Part of a small language model's weights: 388M tokens, 5365 steps.
Each number is 128 + 32 x the weight over its row's rms, rounded and kept within 0 to 255. Layers, rows and columns count from 0. Numbers have three digits each. The size before them is the row's rms in percent of the matrix's.

# layer 13 MLP up, 512x256, rms 0.0548, rows 258-276, columns 0-255
100:120140185133125149076114156098158150142090147075111105113143095165126129079155117144139067151109126141100133153117115130164145141134102155203111116092141136125149142100185097114111162139128120099056089148183086094084099112126123149067111150096099119085163179123112151119118145145103109172215071115138180151119125075130074131154150142097175126169198098139096126142157077096086133127112194125098136121140110091165158067124084165178108162150082076128153163117108133099119185144150100122094176131122153120094103131121156146130189052198167159176133165078172101166145146148134123099101112162147173170145131125066141191121160101139146148163134166089104138053164166093115183136085086148179120116111116092066134150102147151166066156103119120075159083149141115157143110198103165
096:085111128105121078119156170073156091174186122176146059102096173120075128126161108092173087171117133127071086113173138138159121182142116131137101149091102076195124156088159085110121165154122104081140127078125115098123106092123140110138092103156157116082156114121142153135047128193112156116181066160125143117126158174111158166091167103129177143088152141109137127087102138117077081185124157138108168156159160167155043095180118195137176104109137139102113153113110114132129116181220108095147136135097159181137175173135159150157053122163119139129134137157127099134116103130139122128091119161099111123175155117103155144096170067153072129140126063093157158125151144105106096137134127084082134159096100138147146110147160144060193184083078090161091123098150113110110115092093088
110:137128120141068116113117136154128162174111075096113089079096110168168121116141160061127166104199127105226194117128113109112074106146103103060177095149103061167110129125093109096109151112161104122141152125156139058124128159140161172103099104114150071147146098110155104106100239108170132094129117111174063143144120163097174143164080112128102119113116152114142134095123156162107177103121116127127127116136163136152108087090114157121133155151116107102141097147132111132090140068133143142154101124114119141103128070162158119112126101098133197096121067146118149191200216119071140147077121200102146082153145127144179176115136116155123159113134082141115125105171178124073050164084084158151098123092083160099099094105106107152088136124110148128152082146105174136107103171076100
098:170154179149120146162106123128113141160108140073141134050078131189123130092108107167178145140097097167122170045095126106089137161117113085150102119142049132167114093091094209121139146151114187148117142159120104083128103130122113185134091122212136147085106167086084095092109073063095159206154097164133113180148090106107191138150170099089114143080101124133151105103172093167098165124142163103119055111113114167117089133070113109130106137095102151166165069167066135126104111095126182137132152143155166175104126161102139197146081140081131161111097107142107161115118172083137051164097121141129139122145129097132115119114160110074167092112111107118132145141111087130184151116103154133155128078112126148118107129072136172161154163170117093163154132118164140158101125190147075
101:084123160152131096138118104132118136154102116043123158136120152092162161136142095129075096110121082064100179079090107121140116174186124152076177105114118084168154107100194134075094149090140150142139127157105164065101132141182107123110113101143082112146090128156131138093137170097129105169101142111165135118132123107166161152107089084106128149137162169141145101147112147101082175149121134112168126136141184109120075148109150097154137110093102136126159098093193087134096125194108152136091106118100186113170084122148062162182145197120109143190126110077148152119108158174145137141051139128052132178118115093114177130080155113180182121133147068120107171139158206204175117122143133106142082193154113169106044098131092144152082111126104130150084127132103077123091086106160101
103:126123163099154132158106159102134160095102133111094137143119114161090122114196091054127119153125075132077154130136134062142145169114168092121117060170117177095146145120101134090186114048081172105108138121110207120134132064070170116057133124141153129104150161149179113124176116131073113143156122136070175120121051067092134144119118156121049144154101156141098145145159137148088150116134124203141081100100174145137150129104126109151146088140139221093095161140101064131130102130094121122128140102106142150123110083103111065103125128090159098157190127160135164129146134146165111112109130121087137104126161156109178180114105125139091106049153170148202155136115130130127106174105155092107124167122160109225158088105119090138175145109123164089093083160113145145180115187124146
086:070157100132119098144102162134137114064123082115161101146113178125092189132109143088123088124092102114084075177164107175154092093141105146179138090212199056104102132137175156136169115138128149153126112158167152109181151165091042122133170135147079135192115100103089143137100096124105094119162119083088101113136192149166200144151187143127139133177162141128115151198162124152158164138090138137172094151108118125131206104126174197101098097094127091105141134134077116129132128100133076137157132138179123093097074175118124084148111180123092107140090124145130144100136129141143111117158156142123111122135118116120147128089127188109114084171102121140127182128145193155088150012142187136094166094142089135145143129120126207136159125135109126140178177141134120126092189111154153
102:142099164094124062147087129125169110051137104107175116166116137128159094159152153073121128163080138089064112136186159098105123153191140111146102152152134133096152175156112103141153147130185133108113137178135099136088178178123176149159147076077102133105164121127140128158129086115086137100165186171145142098154094048093131152110131142150128124187118108154094167136106133122112144164116121149097128141190111098183108146195127153137090079133110193118079126173068097107133134071115168111060172123131135159116077121194120076127109127067114139093161149173109122136141139128125134113172111141141163078116150087136158180127106092074144128130135081089146109136110168167076093169138073104115128121115146096150107117169103089065066131118126088100112140209109097030102078091106153
107:110157095098163097143135101143107136158138162126157049100170131167095174167137113172198083129183126118080116171176111084096212172131091114176091105153147120198143055146180146124168118161171140131112088081144140111118146104082140143074137192130098091119079104140192114124109123141126115152107122126174142053144139147134089124105142111108123143117126159086217105111116098134102154100096114074126134123170114151083081097146107196104133137122184067118118147074159153098119102128089087117101120067133137136089113138095183137137142108202124131095172143204074118169161107107177136099084150176111100133088105197106152119137189075154106146172153154140100122157082176100109136181152139132167123136099141110096132096076113133077096143113107077125160155157140117147142110113157119
104:085104107184069076116105151159138146109133119142095123114168146150151118183156128131132194155064107143072148139170132095113112207140089104085128152141167118123139155165104141160179138092195160107113058093173099180107125103166108158116127143151136164089172100144143180123122128094180138132116106155179169140150215086160117134107169141125069123123107175126163124130121158081156136052081121095187171155145085154147048154145118182058150107082118107151150133149128123144097142128129082125125160084135082076115084109143139092154113184090135090118112086147100119143134104170066139105137113107156144152159107158176144113065081117091159070094147088157166142147142182137137128131168085071100150188122131141090154122133073181095148158143115134125150158187126200147138121111095113
101:038154068141179094151134162151134189142096096165075157147107177147050079163149107076148105129163109151053063106141148116168119141117160072164117122123162107137119139161099126081113153194142093145122102123161165115148178074050117102108130138139183157190087181100154160131151138127104132176134135146194185152116148103088097091111111137190133111094153148138148118137142150130132082120208124160149116107108152093190178116143120110099139141148105141121110128179129103161188102122140069132174136081127123147141109112115132106060106099133080159113096122119103199134061144123114146194111107089131076108135093105080172148096101130163130088153093095101115071122130123070182105159124133104121088153068142152140159119108137129123166140095177093083123124140101160114118059114162129
103:031144118126116136143081160128149098093046154176160121107113158109127177144148120158107158132167121161137115127096146110100135126121169131125191126155137138144113113154060099115157145118210158092122104180186185083083100151125143128162100144106110114138097077114105133163173163185155075147061185107201106168153116054132126112069059074131119137131177115141148188121129121144095163143158104178166103146174072118098116138124217142118120153095125119107154135099102167149102109117164144155112107113087091043106080144151143101094105187150163122199166112108156084139040182131120087158142117131127121133163096183090154127134118126159126129107159083117122106092129085129125082104136142145088126108103097130134120179120128167154050124129153133129079110135085091099091145099126138
107:162116133078121145174122151064157139073131107117125137137160140074114148092119124126085096165106101137077163151178174105111070123145142094145163161134077084142131140158126094163137127161136169156150116152154165116123116138140168094136107145135053102102131147137087143196150112116106171108125162121162195145144095174099171099170043139113082186155135105153116118106104135160145113080137072158152127189102133171120143112166080153074111106099129142151119117098147082145121149080094074158078184148058115098151097138147150105141097181070084125129130122110119027191125158134076105100118069107081102174141156145135167111165108131161116147083102153087173101189148108093132123115095088178066099118111150110152137220116067098158106177126142136121142139137182099104139143192142147
101:146085158127147150163126104087120158126134165068091130130089159118122138104120191138163104107117162126152136154148117140138134195131138160107098130082159054173134182117143125080169090146174162189098174131097128068127126108178119071137134127133109160082104058129166188144109129114167130155062186141140084137073132104158123123111169098107094209121158128144077133154156109113151163223105102136087160071164120059069169133129112159114127120149153101137080129120113091119072104148122130128109097129138158156116134136121060197157103137172114116115101134113107173173067155098128173056091128117083095117096124098170138097132113185101139132143135116027124107129134120137200086117111185154149133130150143090121118102084149115105136135069100141157130142082113116108206185142146164
091:199125110117190164137176111123090135079123141111141140150147160095120110156158139126107127150140088109133158147069114175187127107145128172145131152141102108176168117189142157096105158212104132087117123180063118126114154138156110195153117176073122091149134159192097095142093102141094089077095132105119134173107166098182073155115105160092141104088101073095157099145170167161169145136163150098155148118126205119129147119088075144149158124116117211111133206108092144078111147144188117121108124135114184171100076166146108125147119119163129119156179140116212146129101107168171126056168140104161149168117110201130118131146086147121059111186101121190088100196070166097128159176131162118134150121108100127146122123143089147150111173141096138123126130137111180122138089138095140
102:165142141135103105122133129093141129123126156151167070145077106093161147127151093149096173134152114083133138136159135094125197087069096121109136140074119082114114102131103163042116161107129185089149132139099170109123148075172115087117126078160097132138129098154133114096106094156124150088099135134121047141151177136124102146171202065137093093177086180135180134124181137153190097085106134160164063159147125132177132127130164142133124140137185115106158130075119148131089127078134188137124164091126150101114148099147090154132083153047165147153119097127148133149145146146085122165099108089147180087149085156142157144129090186170183088177070177189085092119164151182113090177098124153157095127108126101142128088085105074175161113151119106116196142171159151051106117118094150
097:106093124128113117167144122063091179082100150118109162159115124195154111124084067156160185132184180166131105105110097118160151102111149197196151134129124084142105099133084120115100066097114122104137110156121136164211153153149096160077067085120161098149143156103121047066089117193090125100110122096136137074124191138185146174098098133185136092109163133106086141125136156070190078085098110131114132091133170107127159123096118168111120085106136124152156077119139132153105140096128110139151134141121114092148094152138142115058148133169152177107130162107172082143142143169122201132116129122075056144131120136096170074154115109162074096164143147164133086167095144160152099148124098162088125075100186138134084168148165045142152105101138105143157156158104158115111114147159171
103:168124184087066115113093104129163175099185121191123135102124138136165150176116109129171070118113120146138130151087136082128156190151119099094135126153116074124121176147135139152061059132114159136159144067132158202126097132144180166150084163101135086116165094148143158103114134180099152087189105063099100120164174147103105141145140150127148135106091090138109132116101158129112109170089171069117149143126125157208158157064116126133169110115082135130182186112098152173187134140146113136134109090086121147148144158153091141134055153158105144164154129119090148085090107158097155139122171109143165141194129106125123138147115131177058161101068097138154094154117121162118064140061113120174112180061144084172078099143096076110168163121093109131121120172087081169140155083094126
097:161173160089102134086144176109137213114141102138190100116099164181143074111117145169114098112197124127131048144121127146177135130076065138185157137130152127088121129181157149113125175087098114188104088049130075122152083175097073173171125093109066115122109142127166164058063188097149104141056137114123111116148111163126129101169140119123104101172166119112130182153161068110100074132159120084118102105111066174160096122168098160127102066161197133109170177150180139132129114181182149150151099136137158158132080140152129073135115074153156135079113114187126127110170139155121126189127100118144136097164083076128171147103079172165101151100108115122107133098146134173081143140124109166122148086080157113121121115099162112111148151111132126109093121127135142110133095114163118
# layer 13 MLP down (transposed), 512x256, rms 0.0475, rows 258-275, columns 0-255
102:188088204111073138120080124156162152078120075125137147121084055121082098083104136175095117119097177137118085112104129134185159109132154108170150124185105149141118125149169181143135100126126149172138099105116199112092068085060154168139080139076096159126132183150105184127125069145092127104099160117123109155157143156138131188105092093167122148140152166104167100144123198136061085151172112122169167069092141140174180111170100140135108113143136168080103148084127092119179177057156144143162135127093094149182139134120084143079119116176150124123164093072120068133137156128143114114132121117175120155136170125142115085190066189137148147174105140149109133094125117141103120095152162087186160156129147089114137151119133174147139087176128060146117153110154165164153118123129185
098:108136152133092174096105135224155160061116094111152146129184048101122102088197081072154177132137115110152116075098112102145192083166105122117136134090123084088227083164164159131131124131075120151106174128122149142126152123109103082106066121106149124072152096098132101150140141133064123083111184125103126081129090154172147137122088143134122138123139115120088150117116108164188176105107128141135109144150097118136064159109157198137129157143088114145078098112086158149142121097153124097165168087107092095050169138168170135153134188128139122173137136128136165162184185140086136129135155119120107086127135112139103117121129107142157111142115105093130057125130089093106121148124154095138140124189130047084135159038155091134170126135093138087137163169137141148170156037131132
106:171170122100075085119115075122124153064131141118151126160153195200109135040155107027176152126098131059151127118128158137144125122153063130134122131084107123181123131120088146146068163138051094114189041135190099136084128140170162170104167128120120134115098138078099090182155155107110122078116109099143134120095116115119140100142136145144101184120192102155113106156102114092150150150141095114133087123064123181104104122167150079168105172168134123097145156118127082076046161168166122145126125094145101137092105111155116134068175162094103118063101136150096097128119082126116127202129097138092149113102101126136166126096108133092172101075139086163082093123149145087169153143169135160119070190122105133096145113117086089098129133135113146142143129093146197101113126115134098
099:118144128144108087103176127103104167113079114191145127144162138165162091123129130097110113111142141086119166107121131150082152094137136133115075075142137106118118180104155172098135099141126085121185112169115126161132133163195121104134079089083135176132144082132107092078136083056160107143111096195122120158120149148148124058143098110136076141170172060147186160102166099125161135059161146117086130080152161146136154135144182044146098140129151166160112141134122134152152101173104137145123149132146087170096168113079123117086075193162145142104086171119117121101141133147115179125168124132105147159128136176176109093112120092108144129047150125107055114138061155178127071146121144110136095107178107165103172196030090165169130116152153142124136152112059133163099160177120191
103:155112143063106144141148112088088136130094147098106082135103089136144067131138085096103110105052123128105135154151065145138119118113107229086163128130106153143159107169090132080112091059123105119087139195137128146120154132139052100091095156132197110116178135099116167143157088093141132159144125053108149128066164100182158122086106156161055127130115093094084165144126172173141189132149088119139127133194139195124132133131145158087110107192199144114106119119100082088159150206123122132126087166128176111086103167065146145147171100125151208106130141189115157107158133158148168083156151114115128071130137136123154128135142120113179131074143167097123151168135119163203108076136110111163141165135133144137149186081157083093106158118118098144086132139150121158140144100120101
100:146122098086140181170147140115097118083091140156178122171106128121139088137144154169147082196142179118179081124163114158139112188076110108135136141181138153121095137089109155081103102136161120076084120134147114166154063155128128086123118130111162073126097138095145084140145120154065119161141160123184077153067116122181111172106125136130101178081136188162142139139172162127158125076110153137085172154141147091121178085124121121181140141136136101130112231111122142114128131094115105157124079177123142084096140170071131087114108074105188037094052135141074106147091120153125183122143184163110130161129105129156115173168114090126109096124101109126144159121123088143120112146167118100161139122175140174137131078187117108083143142124087094130143042119165104133105156086071207
083:115177123100085161131128182142094039137103124131076144129156084079110156137158148133087107138102160170168162111096146158142135057165094153160132154082175125093087092174088085167103174078130077134118107116110119089156110119114131139116162148195113130151125072165185115088128106095052082129141084152123119165136145106098127183135102090143165124081109068206068133157100196103140113152179120179095123152126103118112170153145134141107151136133158166070134142166109114113128156102139173163111160086129117092158129156190065165167056149149100102146155126167146115126139113109110133080149101115162131151144152185078131088102109089154094168139098099171071112128144137120147146139108135107053110145086160207133135090127127132090183129103143113119152111091066141089220117146137123
097:120146160164175120123121132092093098121106136120105154100102146133108138064137115110144130123129122100118153057163095152097180126124148148102143134122173150136253185122126203158158072122138120116000110126172165048097113125169111143107200115146136127147100123167112116134162157139146160148135111076099143067156130144131146155111124118118163112100139156142113203172120074100076154081110171113141101163156138161109162175154106156111087126123135135133217147173120141117126145081092086113116115095092097102065115153083130093147153124139189128115143124144165119144140187061150137103104127096110105158150113172139119108102034140151093120154157115113172065163145106146094138104177116126197136110102159125142121136150120067112109131147142115148234094109153083099153124148140144
107:154155166113091122119139158124180092117087102132108125127099120144146138120103094134107161125141111102089095059132168121119140124141099117141146155086101100110155092118125091115151111191114162102151160137199170121154144106148088110082148118146148145119172170141205077125097106103102138091159108163065129093130165162150189159110125175092112123083145142090136088102108082157146079077128090054082122135154087113150101163122112166158158090045141144146182148046099148143164130138126107081076110125115134130088172155109133186097122108105128115165163099196155178163148150142150143055160143152144163180127083153070194089120154129112120113140134124025197145087155163155130091123073095105120100140138102134171104172108158115156172101081164124189135133108106098181104053149152131
102:115141071134176093173153070174106157093159118086128164152141164173135133124109110067126122141119177127145178130103098153129125140112146136125114095108104105140151137079086133137143133108117133132114195117129121170120099139061125156192072129127080108107133132159139138255135142161153110118137084196136128090091111122146205123051154111090080091082140117098118117157123186146114104142142107103112105159124137100161149152124115058097124176095160105056136114086126100084142155077113088123158087136132090121098120132058122098115142074145108114125119059212061086150146087111176143094083100115066107146138125141156129158137113096069168064127167181130106125057125130065117102128163105154147094148138179121123078110087085099141156144130112155076071085135139145149142160113098154
100:132092146126155082164126141132125131116130110040151076167094165169103161122139124077141088124128158112121127083115128089132104091137103113146132110124117068200126130075143084128083084163107139126133147125099149137104138123154098074130111115082152083150075080123141141130133084144134168167113145152169160176125147163071112107087136138171060095143089095183129068133161183122108057135172123125164107099069114157147076086191139112111094089156046096118093154171155161159154186091135120117170117061145100124152128132210098149181151148124175101106129164099098131117128157164109135155117126161121160130166101117140121195134069122119159134108181163156157100058131075134129115083126196126090201136162136115087122174113154185133116158102102120180163082155128095117099114057130092
104:165133103136139099063136092165144115148146113133152055176118044116093110180095205128117111101146142193122142112186078165140094103129122127081122089146157147125117162094151132158159066199127112181109148057081153097105167112146174131071132162163116124101155173146086155101104113144132149097080167119179108128152123206146165124155163133090111169126128174138115119170106157093164087192135118066121115126119127179111116142159067103170134134105098046159151118129181150172192140158131137123102160139123129112113122160128160107152073110120117138097107174164123119105055172089133162079121176090148141136105144132082158211153159140078161128161130194121126124109205082151178109144136096137166150177102150127131128137148150173144118145096150131079134125119180166093148143139119164
107:088115109163132122144090124109136171150134036114112145134176161086100135094122187105133110113126127113153095138114127153110170166166150139104142149093148120092159098191126136080156134144134189124137130126066089120156158104120153117088124152141089222138189156142147127106071090171134060131119140155081149122130128128166142079125184143147102134089154079141111171168120076075098082158035111141133078194126109112166100152168048093109162120082124131148137126160101091119090105132107126111113159169118129132068208156129144149143110098154177145164157178097162119124148142122129082133137170095126096134103109118103141223140064124140224161136147102070194051152158111122091080105155116149116108155143114138179127162153097106134089090110152164147108106128167136130137117148167084
103:162103142139168119153094087218132126107114123159136085147144156179146169133107123098109132099088122145175067216105118073240146124142088111133153071191118157126182125139146115103098096123164099143070130137115126153148167144124148098150139094184108097099125191120147099154139134144120083094137182107171152157132096149122137150145118176125116132092131099180118166154066140131107131147111117128114130146100062130134111140140132119133133176159111121068140148135188122140190124176120116115150081149141135104155089132103126129155125143194136105107042139102089173106071144191098150096119100122172162127163100112163134170088167093185103061107218136118119068106185198110152151166134127124107147159194113138142125096119128090153123100098163078179088184132088118135173139174110130
088:107099133137123108124157152083106130152073088077150122145078137109132117163101118071078139124098072149101127122148125128041072159112184116040107137147102189103082209144150132151153136179133086173119090124142159131147098135157136125106109154078129179118144155151169121119135160158214154144140147125154146127090147141144189137130077100139105129166146097082156121127166107150136093084142112142148182100061128162181097111063149087099114156137141095152056110128192133115156133156099095165125110141139163121092100115128182098139168112098108147043087089112130123055094183116096097130158099150081108143139129134125146192208100140124183139113155142082089166122147161134160146125118193148139070087153095109089123142095167116124150094145158110103079124197071152085099121128122103
103:136162128136131155068097111108181184145181135097153203119152101121190152147118129126097182174173160140109126156134111155111155141129136078150195136224104120191095173131136138129100118147177141096206103066168065136088087098077136123068078172145119158136158179083148109167101150100152099174139167040107166148130099114115137156106142137076115169093121096134105122122156144138160142133159141094121132181111115135117135136078075079149117123125098100105066146127136170113160118099182037103084148112111162176103180120154112132138111093195113131098100079130115084158086106186132120122123116204132113104150125143107127136108172152126095169150154133133147107161097171150107065063087162140107198180131119109124152120094140147154100107164098118131172141138143118189142130142128108
098:154123124160071156105128141180130178175160159083067143151086101141122096092086101155117106067109091123101097117143137134082155098109079137056092115181135188117067158084166143073146127128107087138147183144089124130091173166121111140091141079127131139122140157158144170148202196202155113199140144109124087097153114118131109144086108111159163158116094184167151140150093120129161077115125096146125127121110130108165147127147127117174101195128110145142118114064164096163066114141158154142090118163133119158188101186095156113159167063119091159148178087130095074106141087109086149113187139144107155069108121147171179102131173147159104166156145140090182121144136133095127150145211125134125120105206101163146143150180142111123138088118138069126167158098115157116174102188129135
105:142118115138090117108182169135097098102105116110124190152096057165079151145120152128113148100115113043108073049142182128090142146128149170116087138058121154135145156072156188142105104096113131139129143089167130167112085114125163115128120080112084119123119124182095149182151111091134101150187113175123177206112131123143133157102065098185189134116102134125136157138187169168129094118154152130066115110151138178115133116123112129133063122134129070088128180132120104145132112102121065147162114077093093150111148119104156133122140112157099104049173139175196121116127125106086162101110135140167137103123103093137121091157130164112151142148195127143088189129093103152147181175072167186207109110126145097085131130092139138110113090196114071182097066126124116164107134142110081
# layer 13 MLP gate, 512x256, rms 0.0554, rows 259-276, columns 0-255
097:137062105142191122124130137145167206174129109163104196121139169133175097143126115137177137099112103160102123157132118119174071134149140108148115163177049113092114064129109091132183106137168138119139103153107152124198081074114160093118134096115134124146154145142081104090217133160073162062145120149165152142165136106157203161129124182122111098160161159130067168181132115150106097163119121093104123148152117145185063095168107123148140141090169119134102162133171133131115104229166101121171142158112129141100172145092052096083164134097098158133114173118166110157095143127132130146125147102126176138188105115146154123176149163081075096114165108144145147138134135101172136075084101100097123173094103132148077169089141150102147181086108120119132087125173166138087114158173176
110:099117134208067128167147161125144106108173170049135104077097131159126058126127158127054200075107085121124088123094081152157108087093160093032150083181112077141106118171098128089197077097116136136084145115094162106101156111098125139084055082058116122148144172061127125121147113087092089147111159115178142121133161126107165121096120123131150133125156117086120102100156174146116126156087139135130099120115113197108138191107149133126127175121185121154183095125102147128139088064156141123093081118122121119119157151159160097126144114102135181145092136134126102129209135098123178093043163114115132117120089103131164175183175132135109169146149154091137155087151180160156076139092088175101132127084139141103122161117099150127132126131160118124160086168094180117146149155143107
094:140096137111147088130109103136103171117128095106175175129090183135135119098113152146100115170076128112090172122118131099109118075105141136108143130140136166116113166132076167170195188211087097128104155128119142074129165117151134164071118141073064162180119154176048120146140129101142140143156113129086139062122058157140161102120144085129066048084148129149180080080145162107092126087123107119126170110087105171100122119173109118103164047141174056222129166112083165117166136168094139097139112102108124111082073165197143184134165118123151189118139121127142166135153138148120136141150113158157165111163080157130144120112121126102141097158097144149097169127137142078122089145058200165152120117145095108097143167112076149157101161149126082156149141120117135086114145141147185
102:079094167118102102128103139132140073128177144138169096094112106073092150122157120095128104092107204106145132139156157110115097136077131135127173116121154134141107131069091165139126137153082146103111142143188162146122116084096118194049139125174128162141106162147168046165115113069128142146143115182122088140088122136157150088118164219188157102071135113076160080115097140130169133097079170123173086161109111147187080174112141162174074119079146119151143110140120133092128120092068107087131096150119139119095146118100102133137163119138146097133156142139119095102136169109085095084140079107126090109078126094144131181179139082098150208135120083114156127093112105177106141139145092069107106095100131173112097152197168086167171086142120090186057152161139082174152161127168103
099:221113166099161107140132156151092125178090144131133155116163112171153111113130092129122134112104151099135162133091070126092187150100175126125129103159153153114125161110116138167153093137104131149126129105072152056171075092109165085129122094132140178108104077126139104155173112127124139126129172137129109146164154150126114170070154154120098180148102104123160107073163158153194172078100128131179110121120153144112187175127119131185128141074166141099164155108107140182108102078075183117171153176111101122073091144112127145166098123096148118166091167105123104124134072080116153115113092072090140159142117124132118166142184113166166172089106139083194212108181092093142105145097144162118116155101116138142166191160169056080199125131137129157078106137161195136208128181107144
073:141187124114132114122108141103154094126144159085145161176150166140171143152154114111135102115083165117112131137078077068095128081142113051073138098101117176129151153099099113089118156138098062096134127115157163177108142128134103161046165095141087171062161161133188083110109143137139127146073108169118123102185118121168108133127088093081131114160110116168097157126136139139128183149163137135144149117155152105144145202180113131186126214104139101140121119157096103070160120076133065107139163149191083160138109124166087110186136113099125140132102119118113032152119098122126174104129195114173113125139145106143093073135149111135175136138161147147164089086105185089163109094136128141127180060161056147162214112134135146132153090125164147150099131140165156147163089084178097
108:119115062087133131126120145140157139126142175100131021084094129069139122108109173122147163088102151128109122133104149113185156173120133132139115129140194138095102183139116104114120151104058128142107146140125196059081095082157078102129111057108160167170145126111153106165107124099141090111109159078135045183155070133139128128120182141114110133126153148126163109136019178079103116090079116179133125138140159200120138135137133132146087083096149112117130108112166120091146163140153187116034110104081098109140159081097151149128143101109074191147089139097156175109167156158106150133153112139141118133166176160129106117131120115180112075113149177097109132082129192094099103150113169134089098099115131130114102208110126120120157155173172125170168172136126084171076136143136117
106:116148125151142085145131130139174064143149143081193127124120137108117143139147110177127142102127151074102101092152114117156168089150211139157173144142150090080122148158086108199177111128157144131129147130120176102132070139103081090173154087114134189091167123125094138141161111089101105173110167130099175143181071115093121086136164155198102138133139106170192093107090135135125148118130104176153143141142131129130099159135155137137102151110184098153115131125117108138121105226095106193079056148152103134073105166104157139130080082085165069169157163167159157119134170168160030165132137068105189095159113088106154184201086133141117079128100116077080107102142125128132154149065105148092109107112075105152137122110096104140176153113141123097128130172076111113092129146099133
106:153113102169115050127183155179139169151104118076144164076089124160150079137172151119150102121158109104099137160157172160188088096135154171154101153114101097187125153161136076145158078138117090162093143062165088143157088120146084129100143141128170159171137136117173100104153113123142150133146141143204153117065068084153141141116117223086188081085169123123122089090106064137090104097137148129129137148125077130154078129127151140153131117148150176120172172063107147139104134172131137086105095111115084090103160138169171076106084095117178122166152135109165144142117150180085133072153102150129121110136137080150124137174108095099100115107097121087177100122170147141156125075187130118100102097139151155122127166139137187088146203088129106156172207127103180127155097159099159
096:128069115143101187164122078176116111081112113164118142141142119086139073207167113197120126113105090075129155119059102163167113130122151134054151128174117109125139101125164126083171157120165111111115094111137136105109170105111188094110164091114122139128145156121171173164121154119173158131124107167118144184159076130126095114111121113079108154104137135088102086118166098123173086100141161116177139150094189121133066132166152102154156064071125096157116158179209135138133141152088137119089101154179078153104141148109144105132121147139164107213163184153150080091085142153094113117136112116112171120070142146106063133156094109102122158100086181094112139102144218140138175144113146143110189074096133093118079091163125108118155059129171128122143158153070110134132076129107062
103:201129142136128145143108199093130109097156138129154133082088113124150105135163146136099104098117123118154107144117112149057085139179131157084149127098164145186096107168121112133146109106116123091106130084076091135051145113114124126107112092128139147113091083135175066053074104127118103154159139089117155144149111150156104129116143172119128108119171083111144093143079173083162085164168165135080149088162053118086108197120194164133105093110076139118134167200094120153106170154125151085114146188114139102088143085123185112095112095214177103147135127094144128149075152084125110077149127105126147149097081093121087107156162178153157114175170119146144137076118098109168134079081190138112181177076146141157162111182136124078148142079077116079138102144108156160100130169137071
109:167156117098110179121126134144130113165142162110115142107089107132190150101172156115117141123094178104138222164080081073153201133151124169163091171081098174128104089063158137116158148113071130151100135096116199096166105111078116138123165128092098138144129124159119105137172136090122147165157127109118125184096048089101161189074161098120141067143144106126127065129107142098128112180153167128147097111118126140104057134074151114168109057131141179155093137102118142086097094176094089163120107129077136170098123138122138135075125108169142073129098128146076133156133120132111095135126203114111143145073110127194129113115104135134117168165073115060139123091104098093112158135073175172124141098161143180141125143163136131185158073120107157065104156052162127136153139130085164
109:159124140120118147144122174149156127099089143153150099101108171134115070145157214129143152136157177104135110195149115129192165146089137111125131138126130147066151161109122122099070137087106076184106102189110121161172136127093148140168106147138118115130169192108087114092143087099094095111152109080092163139104123113068171131077159119138110103121103121129110080147077161199200074138142141145104131193135150114113133093167164175142153191137141151170150130129149124147096216088093072137135126156109148135094149186095101101144111174108096153114157050130138069098121134129064134160089125101055084127148059085129160120111112138161158156178100082114117138099192154094132121132104064151143127108072128100141154182139093107128192114099144126075074093133135089149131173106087167
080:150131093137120132091084141113083063147097119104115122114102152105172135195176112167140096099158115135115139175113120162114167128141111116124120137169166076134125145115204113153099162100094118124116161082150097114158155205065115151156122168115112164095124181139113101160108091155097135141091161100095137192088128147145128098126078107150101152097150145161140129131144106117116087112118143128132131093185169066119151161087108105171137105089113147058097146178104117080180163183120168176088131124146133201151103125142106157135089053075130087132124067174127164064132098103117139111137181109178077099142164083179147165080127145181060061137104130124045138067069072151093170069117174145120134126101148169161121135149111141097162076125146124148116119177152163149140120102097081
101:135074118123097133126165158120189114125122130106080085128168170125186146115107089150127116086129143117104143118167061118147157164120095087080097121204101119169113119116119174186155117137120115128121127100109102119120086151102111149170154138131098128140115095116200101117089104185177129074160093141101129161044133111150050094152110117099129094182156157092140114096127110128121120173097114171151081102119094078127085177092155110110128162127133140098174200103147151182119152146163063075184142092141096153103160153218041081090115168199134111173149125097134181140107147173116160189098131147072149174173117166112129109187112149164213180131151160119163124111173088129065102133104138123172128130118132137159138162140124096133153114134131115101146080180167123125144131118099158
092:102129196137127129086119120090113151114068177134159053139112138157114129130090176146157130088196131110101160149199088203132156201057145156155114129124077114130086141167144155183113041137074145152148051133070163062114078141120131057148135150119131176153132071144143111085113115155141146123114110158136095159109139114147164083148149183122157090121098162131158149151124168163105152171091060125124118133114120132138142167197165110169148085139178125100158071090104128078120139100071139160123088149172143118094105108117119164148177093116125152094124131131156101205137130085049107087109121076087110131100158139162127143088140093141104130125058167090124179129084170127120146157130111130147133147152183118159160136100149151115159120121130092092168141172112161137115110080080161
108:109120092088116103115082115130172133082158177125087109139110140075216092135135112202128124179095093117165120124119079137162103121151134140164115162225195177091123158145153118091131106106147139110064104155097140193160073125161141155155124068133055129124128114138165165140139091185059131096185140120130118140168134082156166155112103062130143129204127136098109154148117083093135134162108153127112126123097186189125075098146141134122152156143153142105124111152103063074127106107158136134156087131174179142103138122078120138167148164194152107101120085136123147045131140150141126124122147079116148119109092081165069127194100171154153092122121168108202135150158137108119143133115145089127139120134145111103088172158118120127131144063096160117081163157177093212139168141090152
096:103144181103146105146095111134135167156111112157157158064127181175096155202136043148147139131132124094140099096134116117101058079077155105066078113133161162129116126129129135149122112150140145153143139132110091086109138138079054127116127148132201176171113168114146073098147136093134156122121142078170096161080159054155114124130175154120120136119108146145135134156036143103049114126157151062029119080105083070165068155105142065117167143140090178124140126139158115087099130084188172123109155101098158101072141099137102145106131113097114167147144062082123119097107145121108151108099171129159096129120146139153071107119164114157184163153146160113124102116121115145205093154113159156108115127120117150158175072205142111141085159081133103137125157150094166146114123149130091